config.toml
n_layer = 10
n_head = 12
d_mlp = 2048
attn_scale = 0.125
tie_embeddings = false
init_std_o = 0.0
init_std_up = 0.0225
optimizer = "adamw"
beta1 = 0.9
grad_clip = 2.0
schedule = "cos"
doc_mask = true
train_tokens = 836000000
dataset = "wikipedia_en"
Each number is 50 + 15 x the weight over its row's rms, rounded and kept within 0 to 99. Layers, rows and columns count from 0. The size before them is the row's rms in percent of the matrix's.

# o: layer 7 attention output (transposed), 768x768, rms 0.0171, rows 318-319,382-383, columns 576-767
# v: layer 7 attention value, 384x768, rms 0.0199, rows 191, columns 576-767
# q: layer 7 attention query, 768x768, rms 0.021, rows 384-394,448-457, columns 576-767
# k: layer 7 attention key, 384x768, rms 0.0206, rows 192-201, columns 576-767
o318 103:55 70 41 36 42 62 65 41 47 25 41 35 47 58 45 48 55 67 44 44 50 40 56 65 42 57 64 67 50 46 42 21 36 49 50 83 48 31 61 73 58 52 56 40 53 49 49 43 46 43 49 37 43 60 38 35 44 60 68 41 42 48 73 59 34 35 36 41 72 49 37 67 75 75 49 54 53 69 60 66 36 45 50 68 49 49 49 58 46 00 53 43 75 40 64 85 60 80 44 39 28 46 38 35 43 57 43 27 72 48 50 54 45 56 32 61 33 50 15 26 59 56 56 76 34 66 79 70 33 46 55 66 38 61 11 48 38 40 30 72 53 34 35 75 36 50 63 46 32 34 31 65 51 64 32 31 49 49 51 28 44 77 51 50 51 24 45 83 60 47 53 56 57 40 47 56 83 48 33 31 42 38 41 45 51 56 08 58 47 32 50 52
o382 092:78 60 26 30 30 72 56 61 46 64 62 47 55 54 44 40 46 82 50 54 55 42 33 41 70 60 58 58 49 32 30 30 61 42 54 68 45 38 67 48 43 45 46 44 41 85 40 39 47 26 43 51 60 53 34 49 45 71 50 44 43 55 84 66 31 42 43 65 64 40 41 67 47 35 28 47 75 66 48 50 62 40 42 76 59 35 31 53 47 17 59 39 56 36 49 79 61 61 34 51 40 72 43 34 54 44 75 11 52 40 57 41 45 53 38 26 44 46 22 28 66 70 51 76 62 87 67 57 63 56 52 68 47 09 44 54 43 53 20 67 55 60 57 41 31 65 35 46 46 58 32 73 61 45 38 65 77 29 68 35 61 60 43 42 58 21 47 48 56 59 35 44 66 37 08 56 61 49 22 41 70 62 41 40 66 41 33 62 71 31 37 32
v191 096:30 63 44 71 50 42 51 64 02 52 18 33 67 52 09 73 44 37 51 34 61 49 59 48 30 25 40 62 35 68 71 65 84 21 53 46 55 32 49 29 41 44 37 58 33 41 57 41 49 25 49 62 36 23 33 41 38 55 40 45 59 46 54 35 32 53 68 67 37 59 56 43 64 52 75 49 82 68 57 41 64 37 49 08 76 48 81 43 40 67 56 61 36 59 73 44 63 56 62 52 42 40 82 48 62 62 56 68 67 53 65 35 48 37 63 49 04 34 53 49 40 40 38 25 33 37 59 67 53 50 41 44 48 58 61 59 85 79 45 52 55 43 40 63 64 35 30 54 76 61 40 66 75 63 41 53 57 49 40 65 67 35 40 53 67 33 45 47 19 57 49 22 36 43 61 18 45 75 40 43 64 29 61 34 54 44 55 47 66 66 47 51
o319 098:46 36 51 67 47 48 34 58 36 32 23 68 33 33 33 48 61 62 22 58 47 67 74 51 54 49 35 46 32 62 59 45 48 54 33 34 36 60 36 35 35 50 40 51 76 61 46 65 35 46 48 46 47 47 45 49 57 29 61 76 63 59 21 52 38 05 49 42 41 55 56 59 45 61 69 52 60 31 54 41 34 51 61 23 40 23 58 32 47 19 73 55 80 45 47 37 49 42 43 61 42 24 41 56 52 55 46 57 59 67 51 62 65 57 48 60 63 79 35 44 26 44 56 56 50 44 46 31 33 89 54 62 49 43 70 66 49 51 38 33 34 61 68 33 51 28 48 53 41 50 46 30 76 68 29 30 41 57 63 57 70 29 51 61 62 44 57 63 41 55 35 53 61 58 52 45 51 72 54 52 70 60 37 42 46 53 33 52 54 54 64 47
o383 095:51 44 45 58 50 52 54 35 24 50 35 54 42 61 27 36 68 58 39 37 47 62 44 37 44 44 31 37 49 45 37 54 59 64 38 40 46 72 45 50 51 60 75 58 80 61 51 51 44 60 42 35 10 48 55 49 55 21 22 60 57 64 38 44 36 50 36 47 47 59 49 70 62 74 50 41 38 43 34 51 33 22 84 39 55 39 47 30 37 46 81 70 48 56 60 39 43 30 55 48 60 49 34 65 46 59 43 25 48 47 67 79 28 62 55 55 42 82 42 20 45 46 71 55 43 28 55 53 26 68 87 57 36 57 84 74 29 61 28 29 42 28 65 59 58 44 47 38 38 37 44 57 48 81 45 28 60 85 62 68 66 31 39 70 47 30 46 63 62 60 54 80 51 57 67 35 37 64 53 49 85 44 34 42 63 60 25 57 54 81 49 47
q384 133:44 48 40 53 61 40 74 72 51 54 54 50 40 67 76 43 38 51 52 69 72 55 40 49 47 40 46 54 48 64 47 68 23 71 45 39 84 22 30 67 46 59 40 35 26 47 42 31 38 26 45 48 35 41 69 67 53 63 62 62 50 51 68 51 36 48 35 57 38 68 58 69 23 66 41 45 78 43 53 61 39 46 31 72 43 64 45 34 81 36 74 49 46 42 59 30 62 45 46 37 57 45 51 47 50 52 54 51 35 58 68 52 87 55 59 52 45 66 54 42 40 53 42 37 49 43 58 59 50 38 33 41 77 38 38 43 67 51 54 39 47 51 35 69 75 63 57 38 35 30 30 63 44 59 52 44 30 70 41 19 53 27 70 46 24 76 51 57 54 46 77 43 85 69 59 56 61 33 45 41 71 37 48 42 19 65 27 60 76 43 38 54
q448 320:43 37 31 42 59 48 72 66 58 66 36 54 31 71 63 47 48 41 54 80 68 80 43 18 46 51 45 47 51 59 59 72 31 60 38 31 73 34 33 44 39 52 33 29 45 26 42 45 36 37 44 50 35 44 65 62 55 72 45 76 45 52 60 62 42 54 34 51 47 64 66 66 25 64 36 50 70 40 51 45 34 33 26 60 50 50 52 24 67 32 68 50 34 42 47 46 53 51 63 42 80 54 67 39 56 31 51 62 37 61 55 63 93 68 65 67 50 68 72 48 42 63 56 32 48 37 39 46 40 52 23 40 71 46 24 40 64 70 62 41 46 44 33 71 57 72 46 40 46 27 36 58 38 37 45 55 31 46 26 15 46 23 67 42 22 82 47 73 45 44 47 42 72 62 66 59 43 37 38 33 73 39 54 38 13 64 39 70 77 36 33 51
k192 121:43 31 22 45 69 53 58 63 66 78 38 42 48 46 47 59 51 51 62 73 70 76 40 10 54 58 44 38 51 57 49 74 32 55 31 41 75 62 61 54 54 64 41 39 37 37 37 41 38 36 33 50 35 41 55 52 48 58 33 66 51 54 62 67 53 54 40 57 40 61 72 71 28 61 51 46 56 45 37 50 47 33 30 58 48 67 38 28 55 49 64 34 48 35 52 46 40 65 59 26 89 69 65 52 65 34 50 74 34 61 54 53 83 83 69 70 51 68 62 50 42 62 68 47 44 27 37 53 57 43 34 45 71 43 32 30 56 74 59 41 54 43 38 65 67 66 37 40 43 40 55 52 39 26 52 54 40 32 26 35 57 12 68 47 27 64 41 71 47 48 08 47 60 63 48 55 35 47 31 48 74 42 44 36 23 76 52 64 73 59 30 47
q385 089:56 51 30 57 39 49 64 77 43 67 59 71 24 55 55 39 65 48 63 83 85 54 55 41 54 43 43 49 46 70 51 61 33 45 43 52 89 39 23 49 49 53 37 29 33 31 46 55 30 38 40 52 47 43 84 86 66 58 61 75 58 63 56 47 42 66 36 59 45 63 56 77 31 74 41 54 78 39 76 53 52 31 29 66 41 41 33 29 84 35 53 43 54 40 54 62 62 53 57 37 59 42 41 50 60 45 49 45 53 64 68 65 76 75 75 53 67 48 62 39 34 46 55 29 47 34 48 55 47 52 32 44 67 52 15 29 49 47 61 57 46 48 41 63 69 51 74 51 60 19 32 55 49 34 48 43 49 65 19 35 70 35 63 37 28 73 37 77 54 38 56 49 71 70 60 65 78 31 45 34 76 35 65 38 32 67 24 80 65 39 49 36
q449 175:32 41 28 40 61 46 69 60 57 62 37 47 30 69 61 59 43 56 52 76 79 79 42 18 42 51 40 62 62 62 56 67 31 47 42 49 65 33 39 56 34 49 31 37 42 24 59 41 37 47 48 49 26 51 72 51 64 60 40 79 46 56 40 53 45 46 32 36 43 56 64 64 33 63 37 47 65 35 57 41 27 28 29 51 51 46 48 24 57 38 58 59 48 39 43 39 54 57 66 49 75 51 71 43 54 23 59 61 52 64 53 62 77 79 65 70 53 65 71 40 40 61 62 20 51 36 53 50 33 36 21 47 64 38 38 31 63 66 62 46 56 51 38 72 55 65 53 50 39 32 38 58 41 44 46 53 36 53 32 19 40 17 71 45 28 74 59 75 50 38 48 40 72 66 56 53 60 32 39 39 68 50 43 39 27 50 54 78 68 49 32 52
k193 091:46 35 15 41 69 51 64 61 68 89 36 63 37 53 40 70 44 34 34 63 67 78 57 17 46 57 38 53 54 43 61 60 34 61 46 38 49 66 54 43 64 42 42 25 51 52 45 50 48 54 30 69 40 66 57 54 50 57 18 70 50 49 54 58 40 50 32 55 40 71 65 77 39 60 49 52 42 61 53 41 47 43 45 54 36 62 55 25 69 49 55 41 25 45 64 52 57 65 57 45 65 63 63 50 60 51 44 73 45 57 32 60 95 57 84 73 48 91 56 49 18 79 70 52 32 46 43 43 50 73 40 48 77 43 20 55 55 72 59 35 69 34 60 58 55 64 46 41 43 39 37 41 29 44 44 45 59 31 45 42 60 31 61 58 24 83 41 50 49 35 19 38 62 61 54 58 52 50 29 38 69 45 50 34 38 69 27 55 62 58 24 50
q386 064:29 33 40 39 69 51 38 49 48 62 16 70 53 50 30 57 21 61 73 83 32 73 34 31 58 44 25 51 52 40 69 37 42 37 38 34 37 61 50 25 45 32 43 47 84 44 45 51 40 58 22 54 52 35 37 66 36 37 49 57 41 63 49 50 43 44 50 48 14 61 55 35 52 41 58 54 38 45 00 18 36 36 44 54 47 68 44 38 74 30 45 62 43 56 21 67 21 36 41 32 61 52 62 68 57 49 57 31 51 73 36 34 46 47 59 43 63 81 40 75 23 64 71 61 36 63 23 68 46 49 52 42 51 81 34 55 68 70 72 38 31 43 41 31 53 57 64 52 28 60 54 62 21 37 40 29 51 46 57 37 42 54 48 44 58 57 41 75 53 61 22 33 29 73 34 60 44 72 19 38 61 59 67 23 26 51 48 52 58 60 27 45
q450 071:45 39 32 42 42 58 41 54 46 80 56 32 62 76 23 62 64 68 37 86 56 55 68 66 44 41 38 59 57 81 44 32 30 60 69 47 43 43 37 56 59 52 60 65 36 63 50 60 36 41 37 49 41 12 49 33 53 43 19 65 50 50 44 33 43 29 64 21 27 63 72 31 61 34 33 58 31 33 33 52 76 46 51 51 46 57 48 64 33 58 35 32 21 22 60 63 63 73 55 49 43 69 93 34 53 79 50 24 27 61 43 61 40 55 52 34 60 41 35 34 45 39 67 50 60 42 39 55 50 36 42 72 54 78 59 79 62 50 52 43 75 33 65 52 62 30 47 44 43 59 72 65 46 48 61 57 87 35 53 36 29 45 64 52 40 39 49 28 28 45 35 33 57 49 47 45 19 65 24 39 65 79 56 38 40 53 44 46 56 52 35 31
k194 073:34 38 81 36 33 60 40 24 42 40 86 32 61 31 66 29 43 68 40 27 45 38 53 73 24 39 52 19 33 33 23 49 64 48 66 54 25 70 39 45 59 63 61 54 59 65 59 47 40 35 68 37 69 39 25 46 36 40 68 21 70 47 63 54 58 64 62 74 57 53 31 31 50 66 48 57 36 53 51 62 62 63 37 34 45 66 32 81 44 63 30 51 39 27 50 41 27 57 49 60 21 36 53 66 50 47 57 37 58 70 43 29 40 29 47 52 36 31 66 54 58 30 40 92 64 35 61 27 50 73 76 58 19 48 69 60 26 15 36 31 53 57 69 16 77 26 50 42 53 49 45 51 44 76 65 35 67 61 68 76 41 62 41 58 72 33 51 27 47 47 79 55 17 40 25 33 77 40 36 65 69 72 54 50 78 33 62 09 41 51 62 48
q387 072:37 73 79 58 33 23 54 31 57 44 77 56 45 49 50 61 46 42 43 23 31 50 57 56 70 27 48 72 52 40 45 63 49 68 75 50 55 39 55 80 53 43 43 39 38 78 54 37 60 70 58 71 49 52 47 40 57 54 62 52 54 38 36 32 57 61 67 31 67 57 35 58 61 57 32 60 68 61 74 82 24 76 66 40 41 30 68 60 29 76 74 33 52 68 62 54 51 45 53 42 48 43 56 38 39 64 19 55 45 35 50 41 11 33 35 50 54 25 45 69 57 38 32 62 54 49 45 36 45 40 62 47 45 35 43 47 46 32 26 50 70 29 71 40 71 53 80 42 68 50 59 48 49 70 47 40 74 53 89 77 67 36 60 59 44 40 51 35 55 58 63 63 68 35 41 24 49 53 51 66 28 33 37 68 53 49 35 30 34 44 43 52
q451 089:60 41 67 63 55 26 54 32 39 19 55 73 47 25 48 35 52 47 63 24 53 49 41 61 36 47 35 56 35 37 60 48 55 42 37 59 23 67 57 68 44 68 64 38 57 46 67 44 49 67 64 44 44 64 43 46 49 38 72 32 65 60 42 51 57 51 51 31 80 35 31 42 61 46 58 28 51 47 54 73 51 43 50 57 53 53 62 47 55 64 49 54 53 73 52 60 48 46 38 55 29 48 34 52 43 64 38 45 59 50 46 26 14 53 34 42 58 48 46 65 60 37 56 49 62 53 86 57 64 69 70 31 51 53 66 45 35 37 59 67 43 42 65 34 33 34 51 54 76 50 53 49 43 52 80 36 70 22 63 59 77 76 44 10 56 65 57 41 65 91 75 74 30 45 65 55 55 51 63 53 21 29 42 52 55 57 81 31 22 71 59 55
k195 080:47 68 33 45 61 49 58 82 62 70 33 52 38 67 65 51 34 51 65 38 68 50 70 20 39 47 74 40 60 75 38 37 30 48 50 52 61 33 62 68 44 31 33 36 43 09 46 45 35 68 70 76 42 48 51 19 57 34 40 51 68 59 46 67 40 70 56 49 64 60 48 61 64 72 33 56 66 40 44 33 17 37 46 58 62 08 26 38 69 57 68 48 41 47 52 57 78 60 57 50 64 57 47 44 58 73 51 50 79 62 71 79 52 76 58 58 62 75 52 61 66 54 43 19 62 44 39 48 55 33 33 51 49 57 55 46 56 71 54 55 59 57 23 37 38 64 56 58 27 38 50 35 84 30 37 65 37 47 72 08 20 46 44 48 28 53 61 69 56 53 37 72 80 55 56 34 57 54 37 54 26 16 41 61 64 66 39 76 70 38 52 43
q388 080:37 60 40 59 48 73 43 36 47 31 47 32 27 60 38 26 45 42 45 81 50 49 77 59 31 21 60 58 69 44 36 50 65 69 48 67 68 43 29 61 36 76 64 39 20 63 09 40 10 45 63 70 69 48 62 74 44 65 88 76 53 48 54 29 57 54 56 49 78 55 58 64 68 71 37 31 39 23 72 17 58 34 44 49 41 65 27 34 60 35 30 60 70 52 60 39 44 40 52 58 33 23 56 50 60 62 57 44 58 44 70 42 43 55 72 42 57 32 17 66 43 27 45 38 56 68 57 34 32 11 32 47 49 57 57 54 65 38 59 59 26 35 44 33 42 37 71 59 62 27 34 56 37 78 81 72 60 39 45 58 60 47 56 50 48 48 54 53 57 44 83 50 60 49 49 60 79 40 51 43 44 30 47 23 41 56 18 41 53 39 40 43
q452 093:38 10 34 56 57 43 57 41 57 25 55 25 46 44 54 14 64 32 37 82 43 55 60 40 34 54 53 30 54 46 51 67 59 55 42 59 82 41 41 48 69 62 26 37 41 20 64 44 44 45 58 31 12 65 38 72 41 77 85 52 44 40 64 51 63 55 63 66 37 57 27 68 57 69 36 46 69 33 34 32 30 30 34 58 51 48 34 30 56 47 56 47 52 51 33 29 75 67 60 40 53 29 55 54 46 70 48 38 21 32 70 26 74 43 34 58 56 32 43 40 65 58 40 57 27 61 39 37 53 40 11 48 61 58 26 51 64 50 52 48 32 52 43 50 48 51 37 47 50 39 43 49 52 52 62 36 40 82 50 46 41 25 59 41 37 58 53 40 62 42 57 35 60 57 83 66 56 18 42 42 60 79 57 44 36 77 31 55 60 71 54 30
k196 083:53 32 41 51 39 42 59 50 44 45 48 50 53 47 49 45 46 48 52 30 49 55 46 42 44 86 64 58 51 59 70 42 59 71 34 46 79 48 41 46 49 35 49 29 56 46 59 71 32 63 45 42 28 56 20 43 53 38 81 66 21 49 53 52 44 57 50 50 70 34 46 70 45 68 67 49 24 44 50 52 37 46 38 60 67 59 57 35 73 48 53 31 64 13 26 77 70 24 81 62 69 35 39 53 61 49 52 72 65 43 40 56 31 69 35 41 44 36 42 57 50 44 50 28 68 61 29 51 54 37 47 18 21 66 69 42 43 42 42 48 51 51 58 48 64 64 52 50 36 47 78 41 32 42 22 65 32 55 43 07 66 43 41 57 39 74 90 48 54 58 63 52 29 53 44 61 20 54 59 31 42 33 24 65 50 46 28 66 59 46 01 61
q389 071:35 54 87 51 58 62 40 72 51 26 71 20 65 56 77 55 40 33 52 43 47 52 23 75 42 69 50 54 46 29 18 27 53 58 74 35 59 63 49 57 36 70 47 55 59 66 39 69 58 10 52 36 79 72 43 59 38 41 84 34 38 43 32 57 56 27 63 67 28 56 52 61 57 62 71 59 35 46 44 60 62 75 30 42 68 77 28 41 36 47 38 41 47 64 45 48 45 56 54 68 31 65 47 61 43 45 59 41 14 47 32 44 27 26 57 42 45 32 30 46 58 41 26 80 14 62 45 57 76 39 52 51 40 65 52 54 48 38 65 53 87 64 61 46 72 22 40 25 45 51 37 54 59 69 75 47 90 67 65 64 57 44 42 52 38 24 66 15 56 38 46 54 30 16 75 48 61 48 67 54 59 71 54 43 43 42 46 64 38 40 52 62
q453 087:30 57 71 32 42 54 52 52 68 40 46 58 40 44 46 19 42 75 64 43 31 32 53 51 57 47 49 61 60 35 42 25 71 66 67 20 80 65 58 39 63 82 37 71 35 63 47 56 59 33 61 60 77 53 47 36 31 49 55 45 31 41 55 30 39 56 74 50 63 56 68 34 49 38 70 35 51 73 41 74 53 55 35 49 45 69 59 61 40 47 44 62 76 38 75 50 47 50 35 64 43 54 49 54 43 67 68 34 62 21 71 53 54 36 51 70 24 44 28 49 41 53 07 53 38 56 50 53 43 57 54 58 36 42 32 54 38 38 60 49 61 77 59 53 60 29 64 41 49 57 63 73 69 36 41 37 63 81 35 48 88 72 39 45 68 38 48 43 41 66 40 65 51 00 62 34 64 52 59 64 50 60 68 59 62 45 43 42 32 41 63 41
k197 074:57 62 70 38 25 50 63 45 53 38 64 48 60 36 61 51 65 61 32 48 23 35 42 77 57 59 52 34 37 59 48 35 58 70 51 52 46 61 75 64 21 38 47 57 29 62 47 55 66 70 62 49 73 75 49 39 41 55 55 53 20 43 60 44 66 62 55 44 66 36 30 38 46 56 43 32 46 42 62 50 79 66 61 57 57 49 55 56 37 43 28 62 59 37 52 74 38 36 52 57 31 56 49 59 37 88 37 39 62 32 37 60 42 82 28 41 61 12 61 60 45 25 62 69 33 53 49 70 40 50 34 57 18 51 38 52 64 49 49 54 55 44 28 44 65 26 44 51 59 55 52 64 71 81 63 60 34 57 49 66 49 49 69 65 77 37 34 72 48 50 55 88 41 67 70 35 71 83 48 17 35 45 48 60 71 54 51 55 40 43 59 58
q390 084:48 39 32 65 49 59 51 37 64 46 12 85 32 65 60 40 60 56 70 48 58 59 45 53 59 36 18 59 25 63 64 60 63 85 38 39 59 31 60 25 67 45 32 62 67 56 61 48 50 38 40 49 37 54 63 47 49 47 54 48 57 46 34 35 67 44 58 28 53 49 37 47 41 43 30 35 57 44 63 62 45 47 30 32 48 41 61 43 58 61 72 51 74 81 66 49 65 88 42 25 94 65 32 40 38 41 57 49 47 84 70 59 41 67 27 64 35 64 76 77 59 51 32 45 45 57 29 29 46 54 63 29 51 32 51 51 49 78 50 75 59 59 46 28 35 41 38 78 75 70 52 47 51 69 32 54 53 49 55 43 60 43 46 65 57 52 53 73 61 37 45 59 45 26 59 59 54 37 32 59 47 49 54 63 69 62 26 93 42 28 53 44
q454 092:67 48 48 68 50 57 52 51 35 37 61 66 42 47 38 72 53 50 74 50 86 64 52 55 48 56 57 63 35 79 68 62 52 60 28 45 51 27 52 40 42 49 54 51 56 53 65 57 36 30 33 73 54 58 73 59 57 61 59 39 48 64 58 46 72 32 20 57 46 71 49 66 56 65 36 57 67 33 34 50 70 41 61 30 65 35 65 48 71 33 37 40 52 77 25 29 25 39 29 35 57 69 55 50 34 15 66 83 48 72 55 74 44 67 48 74 49 44 27 80 55 56 42 30 68 40 31 34 39 61 39 61 63 26 46 47 48 71 44 59 39 55 35 29 36 81 63 64 66 38 33 51 38 26 37 39 34 50 72 41 60 51 68 53 66 47 49 40 65 37 41 37 63 84 65 62 39 32 18 44 57 30 54 30 57 59 34 51 46 40 62 57
k198 083:53 58 58 24 51 69 62 78 47 77 65 40 58 43 53 62 67 35 49 73 30 45 48 48 55 28 61 39 65 28 30 51 45 53 29 47 74 66 70 41 39 72 51 78 67 44 35 16 22 51 53 40 32 41 65 68 68 60 54 56 53 44 54 49 73 28 62 52 46 49 39 73 40 54 45 48 57 62 53 45 48 46 52 72 57 51 44 83 57 49 50 57 21 70 62 63 36 62 47 41 35 54 35 55 48 29 46 09 42 41 48 34 51 44 71 69 51 56 51 31 54 49 82 22 57 36 44 35 53 53 58 31 72 73 22 52 51 45 61 42 52 57 32 40 64 47 49 51 40 36 48 34 88 65 34 46 41 36 52 34 46 54 62 40 22 21 46 62 68 45 37 58 71 65 21 70 27 54 37 42 50 61 48 74 25 61 61 57 44 49 61 80
q391 083:51 79 56 26 35 73 63 28 51 41 45 45 30 41 67 78 27 44 55 64 50 43 76 55 30 85 54 21 46 50 44 37 55 54 60 50 49 52 45 51 31 66 72 36 20 61 44 74 53 66 42 34 44 47 44 62 15 47 36 45 44 67 42 45 74 62 39 78 39 52 82 37 68 38 55 49 52 60 54 53 17 64 38 40 20 76 54 49 59 67 35 38 62 50 56 36 63 39 57 29 50 49 39 72 56 66 65 64 57 61 38 60 44 46 57 76 39 64 52 69 68 44 55 55 56 42 49 13 74 51 58 56 43 45 61 22 50 63 80 45 55 57 74 50 56 20 59 42 58 80 69 37 38 50 55 58 56 61 36 47 41 46 57 39 56 42 59 61 38 28 53 54 51 41 43 62 47 49 54 51 72 25 33 62 25 41 90 43 35 49 69 72
q455 098:36 64 60 49 36 73 53 41 51 36 58 29 65 35 57 66 26 73 69 17 42 55 40 65 56 70 51 33 50 30 62 33 54 46 83 62 50 50 48 48 61 47 66 58 61 56 31 49 90 55 57 42 43 75 43 25 54 54 44 38 72 51 63 17 48 72 43 79 46 50 39 39 45 37 56 60 50 60 61 41 75 49 56 44 50 76 63 59 26 70 51 39 44 62 58 38 42 71 28 51 51 36 35 35 51 62 72 51 45 41 51 61 38 23 65 49 21 66 28 47 60 67 40 59 44 42 50 53 53 67 73 37 41 52 49 52 62 45 66 23 41 62 68 39 55 56 33 52 72 47 51 57 83 72 68 79 74 37 47 58 69 36 29 81 57 35 40 56 62 53 53 37 44 26 29 46 55 53 53 63 47 47 31 67 56 52 72 29 44 46 54 52
k199 081:31 87 06 46 46 43 45 35 53 71 61 71 53 51 61 59 54 69 44 50 52 55 52 68 47 80 58 42 43 27 41 42 28 70 52 76 56 27 22 74 41 47 47 64 82 48 63 12 41 34 44 31 77 61 45 59 52 33 96 34 55 46 44 45 49 49 46 43 48 60 26 41 67 68 86 58 67 26 67 45 24 93 38 73 41 54 55 55 48 53 48 74 51 51 68 41 47 18 53 53 66 57 38 50 38 69 53 52 76 14 53 44 37 37 40 53 64 63 67 38 44 46 43 49 54 57 48 72 37 38 73 57 40 51 72 43 40 21 30 61 59 50 80 26 61 53 50 53 61 43 64 57 61 64 81 46 58 63 45 61 53 74 43 56 57 40 35 56 53 41 62 40 57 69 57 14 49 65 51 85 51 84 28 70 55 24 68 60 30 49 48 47
q392 079:35 68 45 53 60 51 43 61 69 38 43 65 41 67 48 58 57 31 58 65 69 78 36 25 77 55 49 70 33 44 85 65 41 77 36 52 55 31 49 37 35 46 60 25 36 28 40 29 53 71 30 60 28 74 76 54 52 40 51 66 68 55 54 38 65 64 12 29 47 47 73 55 66 52 54 64 53 60 73 46 57 30 37 46 51 51 50 36 46 27 51 38 62 72 47 36 58 54 70 57 49 28 58 51 59 49 44 45 71 46 64 52 53 51 62 55 60 74 66 41 30 39 51 16 55 32 42 33 40 21 50 18 27 37 39 44 40 46 62 72 46 67 27 54 12 40 54 78 60 37 40 45 39 57 58 55 34 40 06 28 42 17 36 43 50 79 50 84 67 71 61 35 68 68 53 51 68 51 42 44 63 34 77 44 35 69 42 60 59 42 52 49
q456 099:36 41 47 46 45 36 45 76 38 52 43 56 42 49 39 54 71 13 53 75 78 56 34 11 59 53 47 30 43 57 45 57 36 33 32 55 57 27 68 52 40 43 28 39 67 31 69 62 39 30 57 52 45 58 62 48 42 53 46 59 49 58 27 79 49 53 36 46 38 43 67 67 41 48 46 56 35 22 53 43 37 06 36 56 40 19 52 15 61 30 33 65 38 62 34 51 44 54 78 37 61 39 49 22 48 50 45 61 59 63 73 61 53 66 42 62 67 78 59 73 40 65 60 44 50 40 36 42 45 57 26 38 56 33 54 23 59 68 51 68 57 42 26 44 61 35 70 39 54 40 61 58 35 42 49 59 10 32 34 33 26 45 40 67 39 46 35 54 51 62 58 62 34 68 41 56 64 34 44 42 38 41 54 27 42 56 48 67 52 46 62 43
k200 081:56 39 56 39 58 58 58 62 45 89 43 57 33 57 60 68 53 48 66 61 52 58 37 07 52 58 40 89 62 44 65 56 78 43 61 45 53 38 58 80 71 79 47 51 41 41 58 62 23 44 54 46 33 48 80 46 59 40 31 95 29 65 39 68 34 34 56 25 55 63 66 75 37 46 40 42 68 52 27 39 37 23 50 77 17 32 59 19 46 55 74 56 61 37 65 49 61 65 70 66 67 35 32 42 50 35 39 45 35 58 47 38 62 49 52 76 63 62 53 43 41 57 51 14 60 30 18 48 47 38 70 38 45 58 53 53 71 54 63 39 79 71 43 64 50 55 31 60 25 50 58 32 60 46 25 60 52 53 45 08 72 31 73 42 37 60 37 50 51 52 24 56 41 46 48 69 08 48 32 41 69 32 36 54 33 79 49 58 44 72 61 43
q393 089:62 38 56 36 70 50 47 48 49 49 40 66 53 49 41 36 59 49 52 37 39 62 47 57 67 88 40 24 44 86 78 76 62 50 61 53 52 37 60 11 57 53 67 68 36 68 35 21 50 40 50 27 37 18 78 54 48 53 25 15 39 45 37 62 43 56 44 54 36 62 28 49 29 65 45 49 59 38 57 46 83 78 82 39 27 60 63 79 33 69 72 54 34 67 31 32 53 43 66 58 67 75 45 39 52 37 54 52 37 50 72 61 89 36 07 50 41 64 83 68 67 60 39 54 49 63 34 48 48 69 55 62 60 54 50 65 41 42 48 64 51 65 56 39 57 36 59 34 54 65 64 70 23 42 49 41 53 31 29 63 61 61 42 36 44 44 52 57 57 34 39 43 24 45 00 48 40 38 32 29 34 57 61 69 25 63 67 56 45 51 52 65
q457 096:45 69 57 19 60 46 58 31 52 71 51 41 53 33 47 38 46 29 43 36 46 38 57 54 49 76 77 24 59 56 79 64 47 27 36 49 24 46 60 39 49 51 36 68 54 47 34 60 39 34 70 47 75 65 77 38 48 70 61 60 55 31 50 44 31 27 37 61 55 56 56 68 30 51 61 42 53 40 60 48 25 41 55 46 31 51 62 53 39 63 49 26 62 44 29 39 43 31 32 66 71 57 45 74 38 23 30 27 57 57 58 72 60 54 12 49 37 36 47 50 66 28 60 42 36 84 17 29 37 71 50 66 33 44 63 66 39 43 36 78 33 64 77 22 47 33 56 36 71 58 74 77 42 64 58 79 48 27 53 56 70 68 35 64 57 37 37 44 37 46 58 66 25 35 39 41 51 47 68 49 35 73 62 52 38 34 57 67 46 16 76 47
k201 095:49 53 34 31 54 38 46 52 39 55 74 66 71 32 49 54 51 50 55 54 59 50 36 71 41 24 63 50 43 71 34 43 72 46 74 47 44 57 39 16 51 60 41 65 60 57 39 41 19 22 38 35 43 54 74 82 45 76 35 63 50 44 53 50 53 49 45 40 18 73 51 39 13 35 43 27 47 40 39 22 49 65 50 33 54 75 47 60 58 43 45 72 47 75 44 42 48 42 10 70 31 47 23 51 42 35 70 28 61 48 50 50 74 34 39 62 38 39 70 30 42 36 64 48 50 39 51 47 34 48 42 73 70 42 43 77 42 43 67 57 56 34 65 47 47 49 89 61 41 59 34 59 51 44 54 59 55 68 53 85 55 38 52 53 55 47 58 40 69 51 58 30 64 55 36 78 53 47 70 79 61 50 63 43 14 47 41 54 52 46 51 76
q394 080:32 42 68 53 51 61 36 25 34 62 68 29 59 64 44 14 53 60 58 45 67 53 64 77 49 63 38 46 13 40 63 51 39 37 35 50 26 61 64 14 47 34 65 57 49 51 35 58 58 09 37 44 51 42 39 83 61 42 55 22 70 62 44 20 52 13 61 51 35 49 32 34 24 62 66 49 79 23 39 41 50 64 52 44 70 65 50 48 37 58 25 40 68 28 47 57 37 52 42 59 49 60 47 28 39 45 44 47 37 61 57 40 72 36 47 96 31 59 48 61 52 46 23 60 32 56 76 46 42 48 69 88 46 53 51 42 47 33 36 48 53 50 75 50 42 41 71 49 42 71 37 48 40 52 49 36 45 35 45 56 56 58 42 67 48 36 59 38 39 46 69 27 47 34 29 34 55 32 56 42 45 57 72 44 40 69 56 65 67 49 36 45